{"num_hidden_layers": 12, "hidden_size": 320, "num_attention_heads": 5, "num_key_value_heads": 5, "head_dim": 64, "intermediate_size": 832, "vocab_size": 8192, "hidden_act": "swiglu", "norm": "rmsnorm", "norm_place": "pre", "norm_eps": 1e-06, "positions": "rope", "rope_theta": 434000.0, "rope_fraction": 1.0, "qk_norm": true, "attn_scale": 0.142, "bias": "none", "tie_word_embeddings": false, "parallel_block": false, "extras": ["local attention windows", "shifted keys", "value embeddings", "a smear gate", "learned residual scales", "capped logits"], "init": "uniform", "init_std_qkv": 0.0341, "init_std_o": 0.00697, "init_std_up": 0.0341, "init_std_down": 0.00432, "optimizer": "muon", "learning_rate": 0.0099, "beta1": 0.95, "weight_decay": 0.019, "lr_head": 0.0103, "warmup_steps": 0, "schedule": "wsd", "decay_fraction": 1.0, "decay_shape": "linear", "final_lr_fraction": 0.05, "batch_tokens": 65536, "max_seq_len": 256, "doc_mask": true, "train_tokens": 426800000, "max_steps": 6513, "dataset": "wikipedia_en"}
Each number is 500 + 25 x the weight over its row's rms, rounded and kept within 0 to 999. Layers, rows and columns count from 0. Numbers have three digits each. The size before them is the row's rms in percent of the matrix's.

# layer 6 MLP down (transposed), 832x320, rms 0.0736, rows 239-310, columns 192-255
111:491495541471445506471516477543474494502477463473459528460466489498474477481471516503508514514493486481486529501516490521480544461539492472517513513474514521510535498533480529482518512534532465
100:470539473470456503491513525508532491447507500494467462495499498477501473513480503508545506502491494512512479472539555520526482503514498530488512540503505514507504482496509521535492492473446498
101:492499502496524454446477477488526513471549518467504489499504505528496459474480543518524490514513470523492466487532519517511466527489530514496469455509518481460501490534458515509504474517502491
097:501521529488526478534478514489467557482491491453533506501516461544491472513446495510496510485495483478504482520465522503481511474503498525534489494515541510496476466506492479489491493524502534
099:525520463528464490492486484506481497445505504514520501505527456506473465491458512459478510482482490485536521462487498458537447475513467540488503502561487453466541500502500478484507465458503505
102:538488437499522526511484475514527526478495468454489505523516495499505539512493507523512514520488484507476485462491443520550484547497484528538441495497473497484465476498513467481496531506467489
099:501525492480479512499537489492471464504482507490472512504501484520491480476514528491479518537446488447541499479533498491532483532468455491518526459493477521521503489514478535461488536493523506
105:511496516502546465533512514495506480507500512473474486503496509471503530494520474490504504474490490465522468485518471514513510536516494501519512490518502485507530519476506513477505484503427486
093:473507497549480503494540546514486488481505502503546478516479509460497515515516515536504519496485524488512506516481500523483538545523540450530505482464514484488444509494562503513520494477483502
093:470496513550499553528542448524508524528520451515510501551517459509515482486499482478529499529489465494515552464515509517480545516486490495506479522498513505477523517510503519505462529454525462
099:517501465496502555531524480481472490492506485533533508511476494502476464482489467501509527516483482506508483482531540542499466511495503519503494444472509472539516519518502508517515513475529480
101:467482459528471551490513498511505512482524516507475522495495463459527472489485539473511479510491522497484487489494494494517507466535543480491492479479465491478499515497518516499491485552510488
099:454503485457486479486449535490508513465482505457528513462533473503532506487541506466484546458548459466520474477542513504476481483530526465539531544540491468516500478511474493523494494511530517
097:453521469495533511461499506517520477551521559477525495512486497491516493461474509528481487517555520538465509502468523523463457432511514482513503477516520521480453470528492466517468457554482514
096:536492511447504548529528510508492534464522489531529505517548471492503499516479474519467466501512528553504513492479532521535495488504552563497493525539514498518466437512491492500485537503496525
105:576477531524482497467453544483503570506523481497456519502508486486472491484487506503529508500535500454529542500517559475501492520446511492460500486504480519509532479519512489490514489536513499
102:508498538481499509493515495507512521490446461526525527475500475478497510534496538501461488491482499514484510523516513449516470532451504518554551536480474546543458452486514491513467550521473495
100:486495508499492468510478509524481475470478486479479486506507503486557510496507482532501501504554495487491510561466498493512479511533495543476480510535532474499511517507483515499447522473485529
105:548450517475531523463541474524508526560460504468478503467519517454516524488527483523513471524488454498488472523496492481489490496507465555513528494477510479518487517504523507468509471490486494
097:527499470531507468515521532484539498499545469534477468544466503511512508557511488470496521451513502477479540480511516470537510491494506502500513484515490506461523498478512511488501485507481523
100:509526492494495479534502529540505517509484521536521535495549493481509499514484519507512535467501505495507509506488502512483486490523524510472498477506480508484488482476479512519500511462507459
096:502491505529524475499498474498487462494489541508491513509451517527443515492512511514512513529484527521543524500489516481511550506517478526469491523539494483495473487516494509516483492462499450
106:484461504505487501513548516498555482515468474480516454493484529506506519480535515514472494491446441529505491447500492478505415518499518471466475530491569491485498482546462452552526482466501521
105:493490491511486505481493524520469495482484525512512481469509493524515514482495536513535507485522461499505523485534509501526528493465471542469477502507428547493480510485496570502536508574488511
095:477498514544532482515517486499506529505469564517471505528521502463502509503417495502496518526476503463528488509484480521503544479492499493535495534479498494473531506487501552490492486501468489
097:511463522462547502504503492477487500455533537478475508464496493503518491475532530539536477467488497517538478496510486465483533514450512474492502470465468451472528484459531490466512520507501493
119:497544449463465522515492485469475498508474508504525502515491505487492468560489513488470535514523535491520500492454524512547510472492493477559531490517505555456515446503507514550478512509511475
109:512469475444537494506533477466472489498486497472495453523477510500534485478492462506512478438540486533533496542495479532494485518511532505500499501533550539502465526505521480536530516483499495
101:476510506473504507540485513481508525490509516512548567483481508498469486475514505525504506517466495463505466531512449494491473494501497537518497496546507483473512492489443507514516515478493498
096:470461500561426512506476489561493494471498527525507540528518460485472502467510515501503536516479474474538547522512486485529514510453495564522476515493512511483525508504493513526477520518465485
097:476475491469428493493516476499499505521470494509537487531496499543479524509525468460511481511526501504480526459488491513478490583510482525471495492513495494515501501472473452489524509485468535
098:497474471512465521477447505456507523447529556510505490467481450524501529500508528496513530516497527479450482473510502481501524499533504475507492490477503474455503528498472522554508482528538520
102:473545495473507510515546539484475530477503478496519515550496481495483470533482514503493511539522530487498515506509457568500483556504501490453499506542512520501512476536460522509515531449475466
112:515508504510451476511467462510476516498464507565509502493529499471552507453507490521484573540526496493490486490499497494504510520526506496504486498458518515520493490512474485491504501489501509
099:541469524516530477511499513546484505462498514486523525531481486500528511539500494498478439477512485485491524485506496570473471500520508528484502515482424507491451537487545482482483543515472498
095:539554484496511513521523483518485491476541479523483503504504507479534549505505534535502501488514509515499555463481482469532502515463519496483492482455500481452520499531515523506512481502530473
100:506488546507490504461508482530466552494497528532465482506491505536517510515480500522491457501507485519569496489488507503506479483476523516501487492490550525474452516491535460478502504471520533
096:523505487534525500494528504498519489515508536548456481525453490502468501489542529469494517511449492526457531488499493493542532458500515483516487498514520513463485479475516453458480504457506481
107:473528517495510480502538515488472504471471508499523510483503539547462524455512520478497523488515482475552486526483505519520485510489525477486500537475489477508513441497485529470550533509517463
107:535488502480463540474494526496534524516519474463505506511505498506524564506514468469479491524548493477465532544484499464548489494513525528483462525493523512576517521487463479509472505508476452
103:524512522533485451455510497520471517504504476459516516521511439474503473485544486539522522530484491466537484527553469498492472522481491468466498513484535486538540519539510492470492507456494479
094:519514490534520519515482541528475495537482457532492457528502498535512477545476546470486488536462541483456485519468486489480453490549507485476458519515501500505461487507468436530520533498518521
099:513511474536516498470491501499489494440503519478455525478545529481480512460508497487583498493517496470499475481500493475526512493484472506519501488530468497444479511523525470495495501480453493
100:451476481525500490465484454535515511514464468515491504473483512492508544525496485512487511513445542482485487495520512502536472492522490454519507532553495500515526522443490512460477533525492490
094:471538514514542499477538502467476503565505466472507456490534503467511476484526487488504507497482525540474504503480484471495520472526509509477501514464503553438490517516496465493500522513512507
096:498519523505510502457513531485489474447491519471506507499501504518515499521511492452455480491474449469464519551517464493512569472524520519493558510513497484553514525498455474499519494510517517
099:492508509519488503506469503458563511497498525504521477498468500511499521474496510516501495475533521511493509511504467503506488453495506497543479479490513492499531488493497555466498472517479500
108:503488484509491546490465516546502478481473550490507559503518468489435476538508521497520527506461508497474550461496521498515498478488503469488509509499495542495515467513508491486517486494512511
092:440497480486465502471477514506514495472494498531496482497494482514489469451465475489500487486469486535498502519490516480461491521493496510463522498467498555474468505481479531499505556464542495
105:466476455514555503493502504528509523499503492508544504453502464478487493488501437498539514509478515473528518517534492481502434493466508483518501491512485521519503538502466525509498513507524531
098:484509496514487517525509488465495509481503501555506505482497525538477534509519490498472526460454512505500518493509511526512511514512453547509508520508526467528521505508519520488493504514464530
100:477516522461489549468481549472497460488523502482521486555475524526487516511492512531467502539520459465485528463466520513515521493503548537574455498502531508507504501493485475533521515517471487
102:475431457519487507477497447479464468489515586478506474486471485490503518500558482506450496495501502518485511510505477523441500482470480530475485513485509542504520504475502524456464509536517503
099:497499485518483477485455524472508509496496529433544535501520524507483529499492486515474493440475512497543497531478497527489492505494520511454520505490524500486485532511509443478478496453487507
093:488490540486471480490503493508504519446488534465505473448506486534463479507480468519540531516519462542525515477503496493567539517471445520525541497518521509511456530506525502449490488462432492
100:518538497494478494513505451478511512503554506503493530525505499497480513574525509560535478458557476502461483487514506480486482497431522503488503466513526517555508466502474524510481491507529533
099:540511489503499474492531509525533511447484499527497506511481493518511466488530498526516454474488475494539514518519502525507502553462475439486493489519523497510490505519548525530457466513471465
098:466518482530480492513470521494493531513499472470461488448498486494509478527545503530487524514482514483517517437496522497492484451495520556469529480519525514497486484478474519513481521471515505
099:502454487516467495467448506501485493495492500511499523530525474513482509478463531530502503554505498496513496533477523499485485503536486516474512495465478530465488469508530511519510529474493481
103:475526497501431477492501496529481504497496444466574522532504461519481428488468462469489498482551475491433506481455512518519523501521536541473485502511490470525497464501515499522479520507479493
102:496475461543508473487490525498475529516524485511510543533488501481516501501477502543507554505511491508539473539531511515489482496461465507494506459516530465505456500484485541508523478540510492
096:506479566489489536489511471502508526450510556491524511449517485479498485509532498502525537494555488503479529506527524496497497456490416493444499479490517462462499492466531485501516505499468487
092:503535515468504503496460532507537511506515524532516505487518525495468538526527489502485508482468483491499461501494567482485474491516533506492522479477479493506540491450495491526512519480478476
093:487457494490462481498468478462498502523532517492516538505483493491494491515496491531458468501491508492499486532532454493500545491506495470522501512519521568559501500509525557482479466512532458
102:455509503512508484486496463468481513452508491499508507443505509519488515478527504517491485490484510501503473515486503473473496505480499446477499464466486475549520461499565507491465509499521502
095:488461491535499470481502520477503551489565519499488527474519495482455505468530484501462529494508541467453481479495504486521489492524510506459466491495485489503462496465521507505502520550502481
096:504489494514469502478456478511523479497476545497502489478520509460524502528452481494415498490529501489477459520508518483512553468500490495480488503518486505536509468503470490555506508468498478
103:506512490519502507510533465511509477529488503545490472460507464496506463483495457533473492470488493504531522563530527484502512515530496516526524509521532532528465526518494515463483527513467493
096:518529497470481491506511494507511492479519502456462474501508504489493498514523483512504518517492489452467485481500494536502466467515516494439506468539483516466511513473519504488537518521479484
107:513500527530525482472495527538489503548512524472508453445496511470478464512506507504531520513477471504504525483537466491454498537498493539515488540499507479495578582489492492485505493508516517
097:486476505489462479542498455467510541514476523540478482484461540497519517501511447504476469491478497487514502481515478505482481490466447524524502470510477510502454502518525522529524479471535511
099:508466525502481547549500538520463479472482458489526479471562520500496474544522503535526509502515510498501463481509488512492505545506475510501478542513464521490490495543498503455538519479498494
# layer 6 MLP gate, 832x320, rms 0.118, rows 240-310, columns 192-255
097:512541526469532501517487493480521517464502518484433510529492516509520521480533465500525525525510537456505520466508498538503512524488503558538455517519524520508546513552495482482494467514500491
103:539479497471527514486504509513498521535501529465468478534508466482492501502486491514479473484497533514519522513520522460507526530549479512489536485530544500507489552498516487481477452517503539
094:526504486511544525497465451530487468542485522494486452492486515494483520538530475458489521553522489488518513454476486479510499478501524509481523549498507490509531487469508424493471506492504538
099:519462519463532492521500426520530505479474502521508464502472503487503510493444482480536473512537457468523527494496497479483492505473524502529490497472516471525503522525535493450508492521519475
100:505514469472546484479453549484510475494463456494498513480571522478491483514477448464486527499487527499494504504516538490502511487501468514502501524514514469482491518504478496473489493509548503
101:490477452515519512514525439477453430523485516517485475473514485504519492494481544517495550524468496513523524471489496500545467465501454510474493488508500534503494506539497515472510516495533526
101:464499487460497488489556502526513502473479518456483504495469488497495537489511499494452505489509491483502479498498514502522517483484519495513521467495484496442478531475497440488480486499421500
098:483517455498486496512468454521493475494489467490509453532484468485487535502513491510486506501491485474486491477489511536511518513533488522507531487453543481487522530485506512501499525477540509
092:512537513488491510464517486491531538451473578477492463495464492476472517501477531509501504515503541521519512475544473513506525501503452493487481517481490529496475461483507483496522532529488496
098:452526506529533539523531500542507472503517509484491522509504515553427475475461524544478511529509493507524473522467446479507488513498480492508488473521491525489512517504527513518495508528511506
099:525509530525504515508509466505481498495477481498520482530516479493485481480478493495483504485505495493537487488495461567489468513493520520500525506495512539503457504497481477495464556461496504
097:488496482462515496518479475493454502493492515531537471509490505476502547459489492497479534518470484505517494472527496474499512463516480500454515448539518493465484529500493486516530501494531541
102:490527503478489474508521501474471523546494497457543525483505478486508488503498510478539528505467487500453529526477551501548495506479497534477493511474503471502500499523508524564507458483515492
101:524469494546526482488474494522546472525462491429509503511487472494490506500522527471509521518487483487534501497517504493460509521531483440497514531509500489499525496503504506477506494472470489
105:528479464563521530484514505512524480472518468505505479521483532559480415492451428470507508480498481499494483506514487469486507486494519544532488473518507549464531503527465491533503459549534463
098:499510496530547445485500472514492511516497559444488518502502500473489468488507462488474504469476552487499518530497458524455511477539490466498531520506545489483497494532496517518492475522519457
098:534504520493482481467505496464517482503514522527498496528518511509489480492487495485522526519503519505483508504510459489511518459464528510489490462486512504517480482535495440495551452550463483
104:563513455509510487470516465501511476516471511484448568488542507473496514511486464517510478503488528553485482497476460458517512504499499552527514484522511514484471532484518533492538455475525498
096:487486511489502479498480517496523480487478477482490494476443547474501479516501481546497493501461529521508529549476548462497512537492521570493554555530486506490502518530461487472523479458472449
104:536489474531448466502515474461519494474515520470498484460480503532533506525492512486466513513497498498517520488523539455480492491511476458556477479517515455509476502494510437462481501487493530
095:504495482501460497492483505460497508519540528504536522521458479449557498490533521512507507509489505497451514515524502525491509508509518527495526511552529546541461478518530511490478473516477494
103:503508485461523501500428493488455495464497508476455557459537502478501501491490514480491501504494534506487505492512527466525505523493477518500509487505441452480474463471509521477530483511508476
102:480487571502517492502552517533507491496518502487516510505507541485459521457519505482502512466544457528523527501541497505449508466501494487508501481537439539481442545516529468469460513473486548
097:523504456516492504551526526473540458523489495505527461451472457488488524490520502472529471475448517507529529503522498479500477509490533468427448499516477525520492508535506465511538505476537470
097:515505537497483500486522500487453466503486530506448493513521487525497514499490507522511480526520446487503498443504498484530524509493509467443478446497491493487444526497512509508534500503514512
110:552516510502476459535488480520437526493517564538473511510532543524500495495467523490450500534467538463482470494495494507482531523495461480537500501542530561498465446505478503537498499505494506
094:492516509534503485514493509530532534480534515481522533473463477491508482491512535497495506535500491509465543514526508515519455519537533461476495533459487483491470531521475519493460499549522497
102:496553494505479489469495460509450492528513515451509500489499492481475503520481467471485413488513461549483507454509501526514523486525495495471473527523539469474545505457504494518514498535509495
099:539520519446497490534475532539514483513525476498518489531504465465518516489529537548516504536506476498494514483488515506489572492524530562480466489498511440523533517508477467495500478487549486
102:500517511496488496520532500482505512478480490521518487495486491494492525509493470490529500486478560483509472503520541511458511507540488497514518536539480542501462449477481515521454559526519529
096:536526517476435494466497533526495475488518508439509478496479464521486500496488535526485539519483520499504531491520509479509486516506536477453548512499468484504530523530511515467504469497551478
098:529526473487499477445496461483434516477501474475483513509538491478452512465536501489501490475517511518440509494509494549519498473545514492494469540527460466500507528458519554510496501476478496
107:510502503527510482460497540520514497486492510456500443496484504560501478509471524474487470494495540524528479512500471502460502482519400513509492478498547503440472506500507502475502530497466469
104:533426502514469506471499554493515537489479527514520492519457513533499476494531487499530492488523467458486488488459515523489507482519497479508523523502464483496436458505532491524524479471488499
091:477461476476524516511500496497474496530508493504519470479435462475534491513445506483497496495494518529519522507453498482496507501503522504476471536501497479521441516504521494521510490537487476
098:488529454490521467514460478494513499545514512527498473503473532502459514471492530511514463502468510499532476480496494481490531485428502512468471508536537501478501497516485447517578465505505493
096:468480559520488495532472527476513485508528509496467534506486491501491507513536516495498516514527522519461500467488533477527509512484451507471465460486516509499491486470524488483464522482502477
102:480531516498461501464513462510535508480479532493504551527535473525476493480505528497429540495483508511525496515525577546504486502488538513528494471499481502483510455484554508483552514544499438
103:533512507452502519468497494508491535483479492496497493507497528549501517510477515527516528497472492495497463541500511446475485498503513553509530495497551479529509525517509478516453505541463528
107:523499480499484534518504469458507485457499493504536476472450506514524510498488526515534519482556490535516488483487487511520509498510510513488510456469460508450468516492537502466483526472526512
100:509488514520465527501478473517509500541489454506492468462451446482519489497478488523521477528517480530537476454533483502503534522492479495496516488481528486542484491445460525494473477475530468
102:478504451532486506505546493554498515517503488505545536510525548489447522474503494505505469460495503525499508493476485505495493478484492489514460522523494509524483522538489477502480476526492443
097:496515491536547505497481497488439489518533493458466507499522504506512545503476502480477498511447463486475520477465507472527534515494531509530517481511497497499513502479533469503515465537465462
107:497486512506538523524475469502472512477536543523526496545532500518488477507444470524498505504530522553486491528476485450483477472516494499517451549512527452548498547494508506523450469491512490
099:483548444479512502504518534484471515541486569483460493549472494497531523507495459487509462535478505512539493484486459524520538497560487492482473539491505512530482502503497476468477499457525541
099:513511484502491522484513536475546489508465527500469497508454531487491497519474513510522474496500495488486474504488460569496513516484462491495511502468488544499514520493441490500548482483522514
100:506461490475474436444480475508496488487533517486468507477506462506483474490483483510465485500454510510521528515508480448457466449479469519451486507477491486532491474462509486490502477481506501
091:438517473535491540487499505472479466472483500484542502528488465528478485514486531461508491475487498538514507503470512487504518511489517493507501495542490499498516488454495479527518527474471496
108:476499501502472529505492493516506488489474473502533479484469523481527487510469518520457506521534493507525525515490483494487516518505513519501479522478553462528409469517500479523519481526500452
099:474473484449481472540518472479525508499502516474482516519479451517523494481501508513513523535502473523494485506510529504464518480524474463526504470474508465531464475486493513495501520438513479
102:523511500480499492515495467494517491495475529507487493493469474473477479492481497494505543484433484475462506488518487496520481490479478500513512452491498496541514483546505486492506492487470491
103:526490531492504473487481495491506524477484476536497489559502476512498503484483481484515547491444497517525487502536515515522500464498512503537444495540549504479482514519499519496509560490502549
101:510501489522522466495476489493512523566499473529518535454519546485538506480497549513491510512490498542514512532515501532479497517512534488524509500490546490444487519472486543536442511535508482
091:537473476529487506528545521470456507544467485536484534518505531509478456476499515498470494503478532480478494532497482509479456508494508524532450468552479568461500516495490494525494524518502496
098:487566505483481519476496488504469515496453480477450498485479496538494550501524523509527478502463484533536483540494487529521492511531502513479511507497490501527495429499483490512497473475482494
101:488501532486423496508497566493518524534524508488520534538466536488474539479495497523509478521508489497494508426530522496528508542502469522527505535470480479477498555501462472488521434514464524
093:464495467529504508520492514540549501491513529480500500477494464479509539494465532511489472470470521553498472530461519473469477500501493474513511473512529514511493513488513468500473498499500510
098:553535467491508510509524527468530510465502464589479505524467492491493496466461514497518468473516509483478489545474506531465488486502541513546509477523542490526540484524523478490458495525525488
101:530538500498515481546486496498463463506483501515464507516508528520516545461538475538527481461485543516515499515495458483512523445521485503477459498471492500519480486535525495463488504514502495
106:540506472475502490512496484500523527517488522464517518522488504482517445489550511497508509502452429482536494490519552517468527500497510496567512486493484535464489501520496457540511511535538479
097:487524531495508493479518495516504521541483504509492496522496496477517507480492510481532522523534492491509472481482484462497477568541514499506491496505449497541512548512540514471504493499494544
098:536540495492475479495549486493507519503465496500491515505508513478513454467543501493501485484505488470470516482495499485479468506524484521457498523494549479507497474513475500538490476504476484
099:522549490505515517484501503515479529479499473521525469493526480540471538527494458509585503484506520547483538498535526484501504489487501486507480492530499489474524510530454492505540530496494510
099:507459485485473527529525500507496494534495509512483458506546538499553518530477491540501465515506480510509476510518483490533492503528483530531504538495451485516511537488489460467544484482478531
100:496477481472503516497461473469515504573461509502498455542494497487533478513479470513518515511482507461493491524484532533495511508486526480480473434533489532482526508483486435482479482515487544
094:489535531528506527538514498465530527515509488506477461460521532534532493504497515477493474512526492518519511503487492565487524529475488501525514481482428546489470480479507489468493489483491522
106:496496547475479482522485490479504521502496513473468548496504488510507510498511522489478506498474494502497513506482538476503536513495480523492527455526520494471487534495519459538501481467521493
088:476541497496478463469551493509491478493490526496490500492494461499477496482525536493570521480466513510518518469467503489503459511483469504510494467488526511516514468497495476508462499455460483
100:495504488499510493518507477516518452470496566534484513446519510528513529536491536506475477505498498533474491506500535498477520480520516508506461487489496507472494507552521498460460520531530449
101:522523559440477506527493516533487520531486498480479519481511478473518502516494499496499527465488520551529499511498505486460525488491494496484516513474475527454477483542500503502494483526470491
106:491545495527471484480478477535526470515499569510495481504459494463528466490456506498516535498514496491474532489505534476534497494500482471473476472504514443455494556510523473499535504469493518
# layer 6 MLP up, 832x320, rms 0.126, rows 240-310, columns 192-255
098:499530453493499501495489519464501503496488487544479503506480478500529441449519471496510511525485487531496500498511505518488526511457512520514513481447491493464529525449547525523516511448503519
108:487505517503469457463480513543533507514536490480438514475505471499532494468521495513502490496512501476498464498504506502486489574505488532476479499508497528540438517516526502518481474508520554
099:462496507557486478533493515501443507505511518502526528504482506495503487468472495507500495463479521489499502495526517537489559500529491508542543534450494527488500488491499520502470532471510533
102:505544490516472499487533479482485493491528501487484509508502495499472459534522506479474493428489474499482504494459501478496510519458466508472501482461531465501527508488500497502486499477488510
103:517502465497506503483480506484463494503501521492522467490501529479507507512452493468489460517464554499521479467468528462472490504494516515502486478476448498502485487525523471482501525469541498
099:495485532491494498522515482465477522556512531483518485481485495521545528498463486467549496490530508492499486511454517478465527520503507532530471532534491476514502539470491543502521482495549515
103:512499507509527533481464503510484445496468482482527519481489476496540493468533500509544524506536514504496484474512527470470544492523512504508462449565538493518480487525463512471483488501477479
103:514501517522480483509515462519495465531488534478519483476508530503510535472462448526526478530474482492486550483518506510467507548446501486496533527512469502468529521501532487460491509495518460
097:506473534559478465491506499502525514470474482505536522498517506522507490523472468481508574531515487487505471472477519490538520530453513506510514506476488500517498473529489480495510432496485483
094:539531481491505491513506499478501520464541543469490519522504506507470501490482511527520507531530489512514490484498518486513469529550484499506526437511505491498520505495494481445513518516508551
105:442523513466472529484451493523509524528496530508466490463514513528537485490492491488545494529510482513520535519462480513489479525497486518489453468522473512530529488457524500537457532517488497
103:478532515483462520480503512510506493498512513506537506519496513446548511495555528470510477505531496518523548472477499543492471482527474498516506493511510504535524515511498498475468460449522472
105:513496511541518515495503487470487494511503517542575503496499529511485470504516471435487512476488509479505508510515531539519511477497494513516536489508509499461497462498520509523499513488467547
096:513474479507443480476448533471534482511508489485493503508511481491496502473485516484512535519541482475499488508544489485526499537472466452508465495467468502509490505495482557532502482495510525
100:529468500522531451474461535541484510532529480491455533487515502485431494480505517498490519530540471474500487533516546476510502521490458504477482470502496522484495489536533493499485474518507511
108:521509519515501493496529510514531482520492515506455466489495522471477478489474513480554499524564484492517516488542474481488495467482511487474484504476493538518507536502499531494531547492507500
099:502530449503458513435491506568490484516515535509522469477483462528502508466496512536480543477528479482482479538468554530475437503570518546479484496489476485450457510515491535512541491504497488
100:527496482470441499497533477492504484516506463502474543496508444481521457520482491535517461505498507496497510519495525506514493461497504505499550473537494517515454513470547468481452486460524440
097:472527514497497505496495487475512554536493520478482473495478497539472497500495484522463537521501506451500510530519502513522473505524516494508510507514515477495493502510447492467496535506520442
105:502486515508492439526458492534516542497510496522496494476459529491507478547480516485490494463486480491483500483495523509461462509513504506459477494471494508533486476527518474507525493479478493
092:542516451551468486531498478486551492494512509504527498478516488487496482475490512478490487509437501494485534480498488489496520503482535502480469472539480533507496516487479488532514534555537477
095:506535474513480510505550483487526469511497549493523482486523516522534488500468515533458511481457476501515471462506503475483486518517518497445505514510473531510495488514524533478479505458508508
106:514499486546450476507484508427497512503484497539522489474478484560485524495485521495500503518505517493495504465504495495536499507496480488518505480539501481493513430474540491525507517494493516
097:496503487479461523499491515517513491492507467508533527528494489568510475492515511483459488496540493518488507462485504496475490522482482504512529502512463465501509499463485431489497527553554478
097:506478512504481501491498488460475538506543497522538490525484465502512500504441487537495517526516511520541524472529518526476553528492477478449476493485481468493484518501510508488498502477528499
122:514532495560488483526544457471491544526507507516504505485503512472476504473437529427490533504460502494510463543500519521483554517524491445530517500511510523514488456516406538515476495490511488
099:510526549538513515490496521516491507483507498512491510517542486512481505522490504535509517469494493527510482548477517507466507504487540460516484481486502501504510464495469503473532545482537473
101:437501524492493508459484516479497469478503510490507511494482498538508489522513508549468524522491521471491506490485464504517463486477487496493522496523524457482526452451452518498526507512520469
097:478513468487526469481501491526475479521497474496527497493474528492489453515470538569518511486513507464504508528521521468493495485514512487505549499541497447450462462470484519487513504508463520
099:528523515508489514475510493509504519534500512507509528524504534536477481457471489549474515490556466535493504486506527534517492546468483482460524502468461518489552553520541491485498474499552480
093:517516474475494545511541556523454506482510512536470487521486490494471505504538479528505528535512483469477508465522496531475504488476525520519482469548497512485520497464509549481489530535510498
102:497523508459492500480525490480459493546452445522523493503494473484482479499505499505528486520496444503538534544499460496491500476507480455508499492542519487506513502539549497520508480478494525
106:486490490520498527494519475524499453535467474491501492474483482523473540526525489553495513532504464530482520532492500485519515496481532511531493516469458498507495486496521494504482491525542469
101:542547492520517458520579459489487456480479501510478540554473505525531465502522510519505493463501501532498501488495520501489458444538510559486489495504465495485500489514501481490495502494504487
094:547479488532510523468495517507469485468489518524512528492523506496516513530504521464501519509492501509522538481508516484461483563511476461485537507474519484508476550531483480499513520484453530
101:489493505488476463474477475525501509476511473468496521521531483513509491493481473509485495504508508559516560511491490504508445503533500492524473526449478499507507465493501495533473488518529488
099:509488481500528514463505471499494496520500550509515472552461493512517503505532533495498503489466520490522514476480464474550534456505491510443455469497560483487526462472461464545470500521504517
102:473524463455505487502491507495521507454506501513505442479540474518452503518522508486475508517500495488484457454538466496510507496461475534517473525503511478460464503456516542506533476505530555
103:509513469463487533414500474502492425472482503438519493546446478486530499512479510510520488510514472463501484537477521494496530471490511477462515544491528527532510559495490508504502472526458511
103:520514502501451506545475483483527512450516530444469522542491470469496494483476486564494487499527476500506488494519503458501497486521535503500499508482510559528470492519499538485488519474487536
092:501474473567498553447471506533558528486510522509478500505482469525494482534507508443462533547499529486505500464527494499470499499483487474466476493470510514508486511475509490518474516504518504
099:521504543518516479538490463548504487478472480525470494500517486514486518494502517463494536529439499494498553498521434503506480509473500520506522500527487505516504514488502499506509492460475484
100:502524511470507496487480485511541547532523523511434494484546499525533481463526491537522519517491510544496437455510519552440525531498507477520559502509483484500527477524460507477527479535470447
102:503524446477525481490506516500498499513502546498510522477473506468502504490503552498521544513558516465520494494500485544524530492485493520471515507486435530435472476490497506502528507533489479
094:486520492513477522473512494489519452534491498506497512480526475502497508496492487531512451478470535497433503504523482510518520487519505478504528518516513504528534541521464459521540509499539509
106:528521546520479515461487524504452500509503504505527488453542532497486473491450470488491496503535476503519525459539519526495485519533498515497504505545523471501504511504504530488470514485509496
104:487516455470482550526501500510509518482513498476499484487497497555512500477492511525494530472522526532527471519463466491495483472528477501497483486504527490502491460491496513550507481474502502
086:510461485486480518425488483499515475502550486494474507500507522508551502475525492516485511547513533487468515491491501536497460485533486551500487484503485499489439509560487552532488498537500507
103:527515492482496502504491473510508555473527495502549469437490486535481479463508445496520462539536543511491596488512509488471498518464481526575487471516454508495509520476545511490521493526487485
099:493490526494471542517491520522443511490470538474516487521518506491464443510529482485434544468468545478518554537527518397486488506530526510497443494525482463482510491529480450482498502492492484
101:470481505504456473523451512480514478474492521525502491471509558519489539512476509560521510561493503492510467493421510526467526473521547497516514504545547488484518482495507492543506493512555488
104:510489502508482461473510553516491484464471509568510520537501507463480506531532519514487485516496519496483542486508510510470483493511517479521494523523474527472507491477499457477540491499512514
100:477490511506486525520460471523518505518514526472541537552523501542504525505455489513476511496491527482523461496517500502538542518451500500498495513524540530420517522506505519482508506504482442
097:512487489513525492502474506522462505503438449509480502492486482477527484480460503498476451516513491470509524499499529504492466526504500512480482477470486462507577487500494526533520526539509497
095:499500524477470460517477461516510473494488516538503501477498482502536512532534474495478506487529512475543516469526511525488506545495469481533533503456467500554466560514490514525481483502466496
098:472518504486511503471511517492500500500505517525564533513518499510486548508529518502529513524501528436527514507544529518496482535494500485514498498519461512465544539539536531500533498471480528
095:449513480490461501460481537479550507499503538479517451495512494461515482540496545511525475487496486457527495520509539553484459469509506460505534525481506498512482488561532511499511499510502525
100:487478481493525437490484504474493502465501530524472480481455507494456494521548470499463457498511494479478482484525443511512492504493511442504488522522499545515505520490520511458489486499503464
101:488516499486457492510502507481521516545479493527530533504449478520460514527482463500477518499492501495499531461462557497534494545516501510507519477497522521470476483536516493498472538514520457
107:476474558492506488484532487538446516545552460464535513509500479478486499549518526500520523526538503480499503480505472474561498502489523489535514505519532494500493529468514547518523489506543489
094:469524484536513525520514479518524502468521506503525486511492518513471500493471485483532480475521502481515496483516536501484519497525546515477462514532518461498506518499514518514474494461530474
097:513516515500535491464503485524472494494538509493503501511454476459530525487509493504511529514467488526538513518532509502462471479495511498508458515527470528462529440543471509510511515489506469
093:447469546521489443514488486453466519531501493508532546511495502485518499486487549524494511519504548517511521486514490475514511511485478486485556478517517478515506491538497517490477486464504458
096:433513553503449497496499512474502525472481495534467538430499473534515513486509526499461515508472476504505478517493481486500468510497503481535470522436463467500517492558518506494536518501505509
101:525487518523450471467528512505493506509485521509557518446508517535522498457502511505483537490464525500504499498496515500483465500490498477491501477505522522516507512492521509532511517491503497
098:476498488513540523494460479506496471483475487507521475508507552499501480512474487493486530516586515495522490484502471489486530507493523534508481452459487496508485451530533476582509505487472471
110:502486498495520511487484498542506537505489515491518499468519503462440512512536471517497487531494475526483483474555480464484484486498528519506538470508497493513520522486496445471509531479495510
093:523523517480497484474494538504499498509482501504506526543493464477491534495538480466523484476467514502487514468510501502477521513480443525512486486523519481473507498497452470493479509472494544
103:504515489553492515501463550488455528526540503515516487491494498463471515470507511525508532520479499499506459481507505506527477513552493490454529490547500492492501531508510468544481472511514536
096:502506532489503498535523435509452522463507478521525487483513512474488513544427502517481518523484518524486496499489505518457538501486538480487477471470468496502505456483491549521506472521507518
100:534514490523478537479512500539463493496454477515523501532499499475506515525509483512491480494490523482507524508513518487472496548497491517477508471544550503493526464524465491469499507453513495